config.yaml
n_head: 8
n_kv_head: 8
head_dim: 64
activation: "squared_relu"
rope_base: 1020.0
rope_fraction: 0.25
lr_mult_down: 2.0
beta1: 0.93
warmup_steps: 0
decay_shape: "linear"
Each number is 128 + 24 x the weight over the matrix's rms, rounded and kept within 0 to 255. Layers, rows and columns count from 0. Numbers have three digits each.

# layer 5 attention query, 512x512, rms 0.0712, rows 121-127, columns 384-511
097147091114125156110096115072093151111139099173203137153174093185153135138153126150134089120153133130109154137125133113079151120121104127113134140145150102127168133136111160159139134102099142106126124110149074187127135103124113111145143201091048124120081118116143151135103114165094138173150134109166128129163132111139139118133136124107147123095136111132112091117144131136161099130090
056173127161153109154163101135136148122125115136189109146110158128172106155117150133094126136065173132144141126114127123142154124133182094112153192136144121150135155126118101170114144138128115126152109112136126117123122120134097163071143122108156143153139099083125142126125164116135116136124133139101125125161147104129140111115100155123144124102125115129125166136101092134125112132139
128154135160120175133131145123109148158169150125160139154129132127127122165138080100111090150141115117167116094115118112162105095146099101107141122116139139092136132158076114119146153159128123092136110112155135185111123100161109128141114138143174117130140114119133138115103158125119144140156116151152136062168140129140127125108134150102109122115151134107132118100185136162141098115118
109115113118132131090098062084104174091129124100141133103103119101115160159161109111148172149122141125154172089109132139128164139147118099132149121084135128141131128114072115149082157138118120125159127177150145068112138156088120151167147157125103096123131166081110105158157122151146129204091135156121127105156114116119155124121130134149129160143139138140109137166103118106114147137139
190102141152126112135104145115113129166163094088073117116144198153163109109173130118117076122082137102164127124113154077102124115123096118107157130106136180088114149116131077076185150099152143113116107103139127139129130078134115109099144106129127129128141113107120092114133161124101087137130152155134131145112104120083118148105164159160121093187107140129099130111146130114081135168144
172103166114105131081131180143122132132143099148113155150106133110128128127140134130118149169146119124119128127122111105125108195133163165133121141109066181179126117051143093124129059131142142133138132106118124113146163117136167108100158132163160142165146111128147148127127162185135134101154117122125134152124110116144125108128138110155125120071132144145129142073144142114142106132101
148181160128080129123109135141147119118135115129144162093152135174109129113134147145154159139100106135125136136112139164159175109139145137154150115101089132138112136132167116139117116132141112172087125096117129114144155103155122135120153138136051101072097127122143114092148153091137131103134113129088139168146077135119116119154134152172124094148126127148118124096103129121099147119143
# layer 5 attention key, 512x512, rms 0.0723, rows 121-127, columns 384-511
133163080136099131161154136108099113108180124126150099112078132165100145121124173159142106121113103133132107096137138126058129131149151119170143113153122133105116132108124174118100126125123129113087094156075129113141133127110089136086121125137131111074141176124105167112156094130076113139130109104146150128163114109139134118148090154167130132155150128075115136148120131160117146101117
134116129129159093120113093169132118112109174136122124123114138108102122120136149167120147143144107116110127135131127144121178119126160151103148120167166125125126131126122123126127097149124117143138116141131131104112107161150120139142131118101157166145134110150129182136155108125140159128168095122135136096150158158150087090093132122142125125143102116169108121099141143133106101131150
145082134134140108074093161089119121083100102138110132156128140115129137134104142151102114114147159130094127105135132133167175107136168105105138121136159131103135133108095104138100117186090110106121152150144104093093145163139152124126118114115124124127164135133093142141121080119126168116117120151121137107106104127201141101086120130110084115132126155137144108142118155134119123125165
120127096106113150134119098135093152119124099160122160107146092115116111171138102131154130136132149127158148130138072161120100141099091132139147116144112081131136107101131107109094143131132075109109102115136119115142075169114136184117125117121114100132125141126105102131151112100101093150097135111104148149123087135111125093138144122139128158115109155116102099149100142128156136149150
124132093132164143142144112125140149151149150170104136126138135168158077134157108111142101130142135144128140123113097098163096152137148130138107129154120154126097110159161120149156128138114143171155154136137144132118141129126137097127166095100105108126158158105120097129128079103139113165121140095124065087103100111119126147092131132129112125107130129115106116149107138088090105149122
079168136136169111125122148099145154148130127099092109130124105122140172154136156138142112118128175138143108124109110112137171142167178126129131126135088125112110108114127111139128120102105149150110096117115119161146137135157164125117167162103131098153162136123145139124163140140154103146131145128120129180117115090088126134113171164139132144148106097110169121124151111134093112119121
138087138154089147111133142127131100137119112138145116170091113176121113154112116149137122125147162116148179096139146155099142148135188137148130131108158144145121109110188108094126122106112126124104164101160142185122134121166135128162145104107110084144124147117167131096120145121132103161134136173125117136109124130125167133144114099148130144160134145135165160100152166125128142095119
# layer 5 attention value, 512x512, rms 0.081, rows 64-82, columns 384-511
140109147126076105134127097101093109100023107090137154154090111131129105106105158160157137111161129156146105087126103119169154082132114106111120156165101142089095167139156164112135116135185132155134149122126102118155151143120131163123153137109117110124150123104116130163118091112144122128069104125126140143128115104167137146101152087113141098134162124118127112150147149157124136102107
106129160109125112167137118131116165137101092109084167113131143143129130122153137110153116128135096112105106109151079160126126158176164140144150093166104123096148137149111098136119129082153110115154140148151136140114101094198120132181132112152122115133100132143111152134136175133096127124098105141150132105128107148131156106117101101084115163140090131133087136149098140121157112120130
122162135097118117108138146127092161115107161126090107152112171166100153110152096119142044102100138135100127084133153106117145094093101173144153134137144132112120125143081133147116115124147124146139142128104125152144155147130128178137150135154123141167141123125111101150117045176158149132101156120104130144107103096115128156096126116138137135129132115090164128158130118152133123105107
134150100139138126138138097123082125152101088128113091041129163140112091120100139145178142136137067133133121146123114103133115157103098146139090187135118169154095080142138154095106112118161111104114140141108080158132104136172114095116133092139118145134070108119151159123113118122084145118118136159120117151095161077110158109146125123097155102120170134125135103137151129127140108118100
129163123116126112112146122107134118128136129177148131152143120152123095114129182130108120150131155114145103130129172149106143094150130083138176130156107128094141076155094088160146151093129140109143116118158138115113129084148159095120082142144151105126125105089147132106126104093118168143136118080123150082133124121135141119128160140127109125149130133152169133152106119136113134156143
155099151114132090102098170132135100135113137167090185131123122123101178116118126116124155155096131134138106155099154140142124112155100131161157132135148139158182104138110140163124153109141165139121123127136163153090145140140153159117051178174092146127126152102117113156107197157168127128107097159138170107133112102106096125105136123133121152180137130140092128132100134101121154151120
151136109110158138142092140130150117147143126101122124141128125154152118105139160082110158131112114124152103158136104130108128115138153151112067158108133110139076129139119125094113164112117108109158109139119183157134146170154125097094136165125145133151107149115144160124111124122156113111133098147158153130130163134133170125164138103156165114142085126063136120116120105147125129122094
071086129156163111113124118136148151148129147152135118109132105104105088142142105116172102135158138094181145126082116123120148122080110095129141097118147099130122155126157161133143167179146142157106098092113120162135118081155130125097122113130130140179109127105115131124098151171137112148138065169141124176125145095159180136123144173153095159104103133132131126172168130140166158156132
136095122107136158114064109117128153151174111136164125158111135104108142109082102118116127086128114161138136133108104114131120185130122099126131115110165146154103091166132160080124135134165120126079138160131083133151178116094092121115109184132144162104153135130133126143114100102164101124169086142127165150153118120093098128150133139107167148159123116107090125125102120084168105112122
127131111170139130138125107100109137135111137181096147125153124124101160163139090092128097109135084127126134119124128088136118116091141132127109182117098136210127159115133128121140133123145130138157134074140138121172151080107147139108127162126134160140090128139123100160132130152086119141137119129122082149097144105160160083131148115098113123132172141186149145122150093130098117124142
131098135145163148141146103094149107139135110147164111129152129138147126089117136103173139124132138145100126131115116144156119097101107116135114119161133144101136124146106152107150135132097135115124122099090119109115122129134119159115093134134108088168122128135069135127141157118106157144129121114145096125137096122163139130112135150150155144133169125091109133110126062138104113149142
107183108130129147162142127109105215133141103148147154149155121098151151121123096124097086141102107104143124118116150112131135163128109138127155146120113162156138089116120094095127106095130114111103116174134164116129172157090128157174100108134155107133130177091111112123128132156098138123152146108100076116107127148123124129146151109097105092107151115104137104126107098120140117122124
159088072181150125107142137123164111172138117110094091125109107113186170086143113147101121132155141134142115124092138157082115164134115103087110129095076172131175125118104123126105150129081152124063140145161128087136126165159138126125144105115139094093091193160110118163140103107145106124166096110088119098082105125161090138123156143131101144121126143116120118129187147101103096140100
157127157117105137118146126120165193112144145116135195163107166139148134128145101124133100125105142137138109154105142118120108145093105141118099094110124135117140141095132142138156137128090107114166152142119113097149131134120092076099125147129148172133164139133131101134122098124112149135112116120176088150128127168148137158118117163181183151139119150113118164108109147126138115071092
173145151164135157140165086086089124132147098154129123102086133129074137145157161102113076159115130119099122123115170110143128131137113139116135168152100095122131115130123131112109153108129148158125151122152157100137119147122129172119112097087131131154112108128142096122127158142100090106156131164148133167136108088108136121094130122117140138162132154104134118094159122107126080136110
118133107120075132153113159133135120132120095120111146170134177104139163106152138099173108146149114120129113112101174134120107115155133128159107153128088146115122175136161134084126114111175116096131082129157111114102169102114140110138196137141154109144130128122126122145116155112087120110103107130123118115129106145133101101130115144126135092118094083086128121115104133095130145143148
146167181139143106132130111163128102117129095116128135150124108144096113167122108098114142115154115115135094086139144119080165128160102157151155149139114115168117093130100081122099087128176145117137107156123091110118121126093119107104106133158118159120108045124122206117147095120135102091116118130141132166106170081118167119125128168124135120138131118121130107158130110144115141096110
123096133136154133117095133142142144111132134116135143115122120129101142142122163105102137162144146168108134134081133127111145121129090176137115102145156135125145111102124117102089122134127149134138161134124129125114121164133146122137140100158121101114077124163161132124108136146157117093136136121147084138139132119065115144117122174096139165113128125096122143124092152092174100139122
106130124104173142122105113163085135192118131123126091115137137148112080142151175113082148140123135089159135127102161099159146105172111135120153124173135151095082132119143100132120119115101137133098170117105136101140115143110152140144096144100119119148126117104123145115110127080116115130110102152086107132117109173150115075094124105119114153131130111113149156141146149143172151135092
# layer 5 attention output (transposed), 512x512, rms 0.076, rows 64-81, columns 384-511
127116138083110119108097129116129117127089076168148127147137103120162116110095137129137126096128136136095127124107158168124139139127144134161138155147074148121113076126111138098204115143112133116095165151115139133075178167200134107107148149161096196143113098153128113144135142126174095135118108081153118147119051177137147114125170171079102159105132118140144124126165191143120153113122
123136137126098131076092142121185174146135144089164171108159108086192159123073137144121083099119137109120155125150135126135098153111123083120141114099179169097115150156135131058117115119095159143140109125110129087117097166094148148100116122143104151142108126136170123110131102144158107087136131130112114092121143153122113154097139115133143125115172109121125140109142124149134139133121
130130129127143101155129172136154092124128126155127158083151127148091123130133139123133151123095188124123108151136080124148126117148160082160164136124096120097116076154104135153148129122125102155154145124160157139121134137103139155115096108084134083101125090140139138132120083107125061159135125171113108101112147113103148083107123147125103133122115126145141119166143125089107176179103
124158126099093148141073131178105155150120117155152080144125078115087133103109116111126178159184118125116121098120150146119102160085124164066132119108102148133131157130112114132167156119105130136114151118131134139110115138075090137064143093137122116110113140155103096129132129166135115138128146145129119152145139149162128129110134120127108136125148093117150103104104157134133108172119
140113097122155152133155162107160139104143129097137133104093134138141108122169107123139157145114138109166129129116127106137122101155103110129168133131131125136171082146141118116156123110153151133123144126091108167154113092159145144146081109156118131116132132141140104124144112126141103150133134151117117085145115155121147150135142101121143092135148128151140120113145148172115095116110
112152169136134130131139110164091134116184173085102125114161159094111090145112158110124107105100148106164127130107131128126109160133139120110120115113130101128136170123109097096144143116145075144155134106131158136147119101176159157097107087142134142125140115198159139097118152156105145158149118157104133093131108120097151135145124125117102112120150081139091115151122129166090131107146
108121170135091124156133128156138101122175104128136171089140073140127134161098099102090119188103135189105125140116139144159141112135163147155160091122124118120094151092123124125130122098140148130102125073127134159138129134159133142084163145123130115108120135091107115101126080134107106130106135120115141138150146125158100142125110138162113114163134155135128118134109128121123147117149
132145124167122100147187122094138165160125071118137123157130162153167130132122143160138131134111152124127136121160158150158104113093154134150147126165121128125175131077132121138134159134113134161120111173104104125110129155133101122111141151103166180143105112129110141116134128133122130140102116122141155130130111124110109104163098145101168139140133145131124152160075170116146124104148
114157107180090140155104132127144134151133139151102102151088100114136104112173139116102133083116135120123095060125108132085139126135118103150088141129127128110095168141136116117105132132139107120144138114137144166073102159144105144136115156146133111095122150150128174151175112140103095135098111119155130137132120126121119154141118117085173157122149082102134155138127060100127085130111
129132107095132149118106084164091137125143111129103137101143158174139159125152150116138094157098144122125101129122140133099087143108109169147106095118156094097143101128142127138133148151114105147146093142121101144142105129101079185135127172125124182127142130123129106143115126196130157170128160093117115130133154107102110147148105126124170125121138157127094129128137127167103110160133
089150138122098119115149117110129136142133130109108180074147117149144114169089163112158116101138143161121126131127152111131129120126123130134185130132174130155139130122059116117085141124135099124121140140090111161157133139118077171144122131151152115117108106131144153116139144099112128128128113140129147085141130123131169103144173095182128121114109150140151146121107101120128170121135
099121118119081125097117155133136132114156164151130090105117120130146146133123127139139103098121103115132172100045156101155141088144128108129144086127080103065097121142119138136151109128126110146115134105122133116093129141140104132118136126095130137127109129153149151124160129154125134131119100148144145119165152130116122103093132116116170129164135139124121119152119115130096072144112
182134111110136143125145133143092141123121147100089130143080119153081098137148122141167097117122103129134144120146155171098145149135128152141144115181152105104105123148127161120120102126118162093147113122127107103124112083150090094087117130125119108147114142166102136096119138122138163124095136133160148132107099144109099125142094158157131131145103106155096115136098101127145082136111
152109137113166137145135149156155129120122117153124145111135101156134129121078166098127164145120112132095134153082118194147162166107107104130125120096130139150120131128101116100110120115130092110121118123122119113152117122119093115145173114103154107122128102135152170136128074116145124127172141110153109124123127136109133143163117108095105112105100113140103153134124163159121108115160
074144131163135105130156149153071145082108197110134132146147148140151137150091112102151130100155144119127108081178155078123128138079195117140126097125134146119166126102091105162138149136153144142136133128112130117147121151111121181131129143127126142104109116115147107154136095129168121153133138106096191151117157112097181125086135141109116131109131125088152115090119123102135169162140
130135136120113102112108113110124137159133166113146113122151122109156165102078134128113161138109072126131125098134108116138145121099139095146136125108118107152113134161102126079134168108109160151127144167122155113091108065068167123148127106135115216113095076102118117120131153124137119153134153117129145128144148138104074129137139118143132147146126157160141119139118179112116120126171
120142092129150173123153132161162134098150116193129127125109125149129174108120126122107114120164122143126114140138133101112104113161126154121118104114104159091144113144179146183127187111067116157134120114109150090121142124138148130141144091108111144093140151128140103128149120135091101116119152131113149108128126157102150095110182136114132151161124104122165145123119109161115112112128
149185165130089144139122129117130150112112126097148166119170126137110107150112116127100175088147172117131146125119129157091140147118131114155137131116139134154145191124115151119158145130097116087156133167126123091149147131114119116157111112091076100150165156134174122160114130126111139116132122114124141122098116122149062120091138102120117136069131123130119119110106112159169084118086